Weights of a small transformer language model.
Size: 14 layers, 7 heads of 32, MLP 576 SwiGLU, vocabulary 4991, 9.88M parameters.
Architecture: rotary positions, untied embeddings, normalized queries and keys, exclusive self-attention.
Training: a variant of Adam for these matrices, 540M tokens, 8240 steps.
Each number is 200 + 30 x the weight over its row's rms, rounded and kept within 0 to 999. Layers, rows and columns count from 0. The size before them is the row's rms in percent of the matrix's.

# layer 3 MLP down (transposed), 576x224, rms 0.0743, rows 222-231, columns 112-223
106,162,249,171,193,196,249,210,234,216,184,187,232,172,196,212,216,199,148,137,205,160,237,205,165,205,286,186,201,184,251,223,182,235,201,214,218,279,226,196,206,125,193,194,221,213,161,228,225,164,186,235,179,197,222,202,174,214,199,266,188,224,220,184,229,192,220,175,219,209,183,189,232,208,168,177,183,179,164,199,229,215,210,262,203,203,164,249,184,193,216,183,154,200,200,217,178,171,220,204,185,180,171,183,191,197,152,208,230,194,234,171,167
091,239,227,202,186,118,201,173,256,203,221,198,190,231,174,159,177,210,249,187,202,177,224,183,180,217,184,156,189,215,223,233,220,184,204,276,170,220,175,159,178,199,197,222,200,275,221,220,206,187,199,220,173,172,234,211,184,157,198,212,185,207,171,208,213,191,236,203,244,176,227,218,233,211,193,183,234,195,161,199,255,210,169,175,207,206,209,170,200,216,209,161,208,235,174,168,167,171,243,209,188,161,255,211,180,137,171,197,145,143,209,239,181
109,164,216,244,224,204,185,220,175,179,180,157,179,176,210,242,213,160,213,213,150,187,196,197,212,186,191,176,175,197,183,189,224,182,262,179,236,199,197,180,178,185,135,160,246,188,156,211,193,227,214,248,219,148,206,177,238,149,229,195,247,174,189,176,119,146,174,175,172,208,174,198,167,208,130,220,197,228,197,228,254,160,216,189,247,218,232,177,213,226,192,221,207,225,211,248,206,225,293,190,172,245,194,227,188,180,241,208,168,192,155,177,178
098,150,226,200,160,160,177,207,202,206,166,201,173,198,203,200,217,225,215,225,166,232,195,249,254,205,250,225,226,201,213,253,210,189,203,198,174,209,211,215,210,222,213,170,157,163,190,213,196,234,216,207,263,159,184,254,196,147,207,210,150,211,176,205,240,219,251,207,159,231,203,210,211,240,112,230,202,219,224,185,191,201,230,185,162,222,174,157,174,194,180,270,279,189,189,140,174,213,194,202,189,248,175,189,199,185,202,188,171,215,168,167,173
097,140,176,206,211,190,240,188,199,222,180,190,206,158,166,244,230,208,169,171,223,152,164,190,161,205,147,183,143,204,184,163,166,238,229,225,196,188,182,240,193,181,220,194,171,195,171,256,171,221,204,202,160,150,224,184,234,103,233,242,221,205,148,168,184,149,186,198,137,232,228,215,210,163,149,200,181,183,159,199,233,263,157,217,179,179,199,206,147,160,194,196,197,171,171,175,202,214,235,219,211,169,173,215,182,204,194,215,206,164,200,160,180
105,162,205,213,222,158,233,221,176,157,208,175,154,231,173,202,232,210,170,192,159,210,231,209,214,190,163,191,229,225,212,221,184,235,192,199,215,243,145,204,190,233,210,227,235,230,264,175,148,201,194,212,186,208,240,145,224,228,155,188,204,157,222,199,223,256,242,273,194,151,239,199,297,182,194,195,263,244,257,245,201,229,202,187,203,189,216,133,170,190,197,245,197,216,218,183,228,125,133,193,204,212,184,219,201,211,203,197,95,210,234,197,177
095,197,269,260,182,190,248,177,176,189,148,208,179,212,216,223,216,193,184,203,198,204,199,214,203,170,168,213,201,186,185,198,193,193,179,160,245,200,183,173,108,217,220,222,188,218,251,176,215,177,190,192,214,182,146,188,186,193,234,196,186,233,255,196,201,215,170,201,163,199,252,183,126,183,187,237,258,182,227,132,227,222,198,241,207,215,180,203,185,198,227,206,178,222,194,190,214,181,173,226,147,258,203,237,226,178,185,251,189,222,168,242,229
094,180,222,183,212,244,256,140,201,164,220,227,166,152,186,195,192,155,155,177,220,172,219,215,189,205,206,200,235,206,244,145,275,231,156,200,215,207,233,161,172,171,217,194,188,257,203,183,211,246,179,258,193,199,206,229,158,203,204,196,214,189,214,189,191,189,198,225,208,183,235,193,164,252,268,241,254,194,222,279,159,219,211,156,199,215,182,120,198,157,184,234,189,219,160,191,205,211,102,184,178,210,215,182,185,184,222,144,200,200,176,171,206
107,119,156,247,227,221,170,175,252,174,182,252,261,154,183,219,198,179,224,214,186,167,211,240,187,168,258,195,230,228,204,171,155,193,228,161,210,208,199,214,206,234,129,124,232,234,213,183,200,216,216,195,209,158,209,250,168,162,203,217,227,176,174,214,159,194,162,189,252,194,183,168,260,234,230,199,200,181,181,166,226,209,208,220,192,190,152,242,202,167,206,179,211,177,224,281,224,159,191,135,230,201,259,198,253,195,178,221,189,173,214,188,263
089,190,237,208,227,189,199,217,229,131,191,192,174,186,147,108,176,216,185,196,199,177,207,235,177,178,224,238,212,193,258,266,196,214,216,215,173,219,220,123,152,219,183,192,184,275,215,186,208,170,167,227,253,248,211,245,185,215,201,174,251,182,211,154,175,188,175,206,183,210,207,178,255,162,186,213,179,193,208,102,246,213,184,221,223,193,199,151,190,183,168,213,179,149,231,202,222,175,216,239,228,206,242,197,233,246,231,212,180,220,199,175,166
# layer 3 MLP gate, 576x224, rms 0.102, rows 223-232, columns 112-223
094,250,172,236,200,165,215,221,254,263,203,198,170,180,173,151,212,220,229,171,167,207,259,162,243,164,181,245,200,186,231,174,200,217,198,238,210,174,166,277,246,200,243,185,214,256,261,239,202,204,229,212,161,171,209,225,203,220,115,156,152,209,183,153,196,167,203,159,138,217,218,220,225,197,208,195,154,160,163,186,225,173,191,223,232,182,237,199,199,227,194,200,161,146,231,225,201,185,159,209,202,229,195,183,227,163,177,210,224,211,242,169,215
103,188,190,206,164,248,205,219,188,177,240,178,222,257,196,283,217,241,223,229,205,233,116,174,196,255,220,225,188,181,158,252,211,164,187,208,226,192,163,249,217,158,252,178,189,224,119,208,190,214,143,196,239,220,217,260,199,188,212,158,183,218,157,210,174,218,180,188,157,232,204,162,179,225,201,163,162,230,216,219,124,217,245,175,231,233,205,172,197,270,257,187,188,195,184,179,228,190,253,257,188,209,210,211,155,213,220,209,202,184,153,254,152
097,207,176,302,222,238,233,160,221,209,205,191,208,185,227,205,187,175,197,212,202,224,217,211,228,174,162,247,160,217,227,179,173,215,266,206,239,187,187,196,197,200,221,188,223,215,181,176,191,143,216,173,152,178,211,226,189,251,173,199,252,240,222,131,205,190,214,269,227,204,138,184,213,149,184,227,199,226,208,176,198,190,188,237,191,267,150,199,229,209,199,173,212,186,235,189,227,180,218,254,191,178,233,181,271,223,171,223,207,205,213,218,245
100,192,201,200,185,161,222,268,237,202,201,213,221,246,245,241,226,242,150,195,181,283,233,182,183,217,227,180,165,208,186,192,213,151,167,203,178,196,198,262,213,159,265,195,243,215,201,196,197,180,232,162,210,213,188,264,185,209,215,172,241,170,191,246,203,179,197,222,139,235,182,189,177,203,178,174,224,171,175,204,188,188,176,233,164,184,225,210,202,201,224,176,266,192,182,203,188,267,218,285,218,213,207,192,192,158,199,236,233,216,179,229,173
109,205,188,240,180,272,187,195,205,277,182,195,231,216,229,203,225,194,253,182,208,248,226,209,210,191,165,182,201,167,189,243,171,236,183,153,195,215,230,270,228,167,208,216,185,195,220,184,201,155,191,182,191,219,197,188,221,165,139,234,186,163,207,180,174,192,194,175,196,158,196,163,153,176,236,170,201,217,224,211,224,214,156,175,154,144,192,242,174,230,198,129,210,198,238,224,203,220,204,213,234,211,203,229,172,223,170,190,264,215,185,247,192
098,219,185,211,238,193,190,202,252,249,167,207,245,209,150,190,187,209,216,168,249,167,219,217,247,195,208,212,224,195,202,198,179,258,174,184,132,145,198,271,254,177,184,247,244,206,197,141,200,200,192,193,147,219,230,193,194,133,153,208,194,191,175,217,219,158,239,191,232,167,179,208,272,185,204,176,139,188,191,230,230,155,172,135,183,204,221,179,211,228,202,153,178,202,190,228,195,170,205,196,217,172,203,159,208,189,207,187,218,242,198,211,258
098,261,185,167,178,204,183,236,218,261,197,172,208,229,191,182,203,212,217,154,193,176,223,195,265,190,235,139,220,184,186,201,203,197,183,154,214,191,125,217,183,140,165,177,216,203,219,204,216,219,176,213,168,190,132,181,194,164,141,196,194,219,167,189,228,174,181,218,159,239,147,212,184,178,227,195,206,206,179,179,191,204,211,210,154,207,150,221,183,226,217,232,169,165,262,172,214,168,260,230,279,216,206,162,221,251,199,203,251,166,188,218,175
098,258,191,208,246,170,220,207,208,165,220,156,143,246,215,202,172,179,216,166,207,278,236,186,178,207,147,240,173,199,237,234,193,207,224,252,196,168,220,222,206,224,221,181,278,193,166,188,227,192,217,176,151,248,224,228,232,225,143,192,220,190,204,177,237,178,231,220,117,236,182,205,165,200,187,202,211,202,182,191,170,184,205,212,207,220,214,209,204,211,244,196,237,192,199,194,196,222,193,252,149,168,196,201,165,201,207,227,231,166,239,249,142
091,262,235,152,206,195,224,193,224,247,189,249,249,224,219,247,222,196,198,210,170,248,232,193,177,189,195,218,194,200,162,208,196,193,200,223,188,211,193,189,292,191,205,206,186,212,199,179,216,182,189,203,125,200,189,197,219,137,175,199,154,216,183,160,187,251,145,196,217,189,193,195,156,191,185,177,207,147,197,270,158,174,196,150,217,163,199,209,168,201,222,186,232,216,255,186,220,239,182,176,205,167,155,177,221,240,152,178,230,137,237,160,171
093,219,219,275,204,210,197,191,182,181,209,170,159,182,275,253,156,199,150,169,202,223,176,236,209,238,159,222,210,262,171,219,227,186,229,198,217,212,203,199,204,190,177,204,209,165,183,181,197,156,138,216,163,152,196,236,220,217,168,200,226,202,177,185,198,194,187,213,185,201,161,209,184,206,172,174,226,231,183,123,185,220,185,203,208,223,195,201,215,195,228,242,195,206,201,182,210,228,234,228,160,172,198,176,140,185,175,184,182,199,238,226,262
# layer 3 MLP up, 576x224, rms 0.0908, rows 223-231, columns 112-223
092,158,195,214,179,184,180,206,229,206,186,213,198,154,202,184,155,222,214,215,189,191,223,258,196,171,201,192,226,150,198,181,169,192,118,214,187,184,208,214,155,235,214,238,175,241,171,185,204,190,231,220,203,196,175,207,227,119,204,216,193,211,161,178,221,234,150,187,201,219,261,211,195,168,245,216,216,188,210,222,174,200,169,123,184,226,211,173,198,244,179,113,218,231,208,228,203,222,229,181,236,209,185,197,208,227,193,166,184,209,216,231,191
106,200,224,223,236,203,216,188,213,191,190,231,228,204,158,284,210,224,202,214,202,199,191,154,233,219,143,169,163,212,199,192,204,197,229,232,178,185,269,204,216,169,140,223,251,218,210,155,188,203,226,237,191,121,197,162,233,225,165,230,189,206,236,191,184,149,178,195,232,210,196,180,196,203,183,177,219,181,154,230,228,177,194,212,203,194,228,211,193,208,197,251,197,169,162,230,178,172,214,187,200,203,227,136,181,183,194,172,149,182,146,173,233
097,235,170,230,215,201,222,217,190,210,161,168,130,199,238,200,179,240,192,210,205,176,176,184,345,228,243,155,180,175,137,212,221,162,206,171,189,251,148,187,195,204,178,184,218,207,244,155,215,214,209,185,187,201,218,256,185,218,227,153,175,174,198,249,245,241,253,195,211,181,178,194,229,197,219,246,199,179,196,227,193,210,245,210,195,219,162,207,240,218,209,233,199,186,257,140,211,213,179,167,151,207,180,209,148,144,217,137,207,208,159,217,190
099,144,245,204,222,180,166,207,172,237,170,163,241,203,148,251,181,233,138,165,165,174,206,171,249,210,198,240,199,236,180,199,203,232,228,223,178,181,217,230,245,216,254,193,197,195,235,143,222,186,233,221,185,206,164,195,145,241,161,233,230,234,215,214,180,208,274,237,200,216,204,235,173,234,230,194,142,204,176,165,212,170,210,181,204,191,191,215,200,210,175,191,202,221,192,178,173,170,230,176,168,181,190,176,164,208,210,186,225,187,197,232,191
104,209,169,175,146,216,249,199,212,196,221,229,182,200,192,178,225,217,206,185,199,207,241,173,206,166,221,163,240,226,235,218,173,207,199,161,201,230,203,192,160,269,242,186,208,161,261,192,190,215,182,268,197,195,143,197,181,192,233,180,167,199,201,177,246,203,168,217,258,212,196,248,195,165,185,169,183,213,160,187,262,228,157,233,171,192,205,252,238,200,195,186,210,151,235,252,200,146,182,207,253,172,187,197,207,226,175,204,198,154,186,203,198
094,166,232,170,234,200,204,208,202,223,182,197,176,184,238,216,182,262,224,143,198,224,280,192,163,178,247,176,229,190,185,158,133,214,194,227,206,206,169,165,199,203,169,226,196,237,207,180,170,215,234,145,155,241,170,219,210,141,208,166,208,172,186,282,252,204,187,184,169,172,217,216,141,158,213,273,204,190,182,213,216,198,195,210,220,168,203,218,187,192,208,230,235,220,173,256,178,157,146,209,187,233,197,260,211,180,183,207,213,239,140,215,216
094,182,220,246,225,218,214,184,223,204,235,169,199,175,204,131,160,168,251,212,246,173,199,199,226,245,208,239,186,208,157,170,220,182,192,197,214,231,199,103,165,170,114,171,139,234,208,169,212,246,198,181,221,195,224,180,162,225,267,138,227,159,207,251,250,239,188,211,190,238,150,208,233,204,173,241,234,232,204,222,216,203,225,197,196,255,205,213,215,175,218,229,168,225,169,195,213,231,173,230,193,213,184,220,197,182,153,155,221,212,149,207,160
110,188,179,171,207,213,163,224,213,180,169,177,191,251,173,192,210,188,209,184,205,187,205,169,160,245,136,225,198,246,259,185,226,189,125,215,176,195,198,239,154,168,252,193,208,205,166,155,253,149,209,163,194,188,218,222,155,151,217,213,225,158,220,160,202,208,233,189,211,182,202,176,216,255,148,161,200,143,170,271,187,188,209,206,204,232,188,171,177,216,180,221,204,228,180,191,214,222,229,138,186,172,208,187,175,209,222,253,211,281,190,194,138
081,207,207,156,221,177,238,176,202,211,158,217,178,208,191,171,231,202,188,236,174,177,212,213,188,186,255,190,224,159,153,230,199,215,222,190,132,211,253,152,209,191,221,181,189,214,279,229,237,158,196,224,213,190,218,230,212,177,236,161,220,222,171,158,165,204,144,172,206,178,212,215,231,224,184,249,206,175,205,205,244,206,211,238,227,198,237,212,168,206,156,177,192,223,248,192,209,205,220,206,216,226,207,168,199,290,192,203,212,186,277,204,151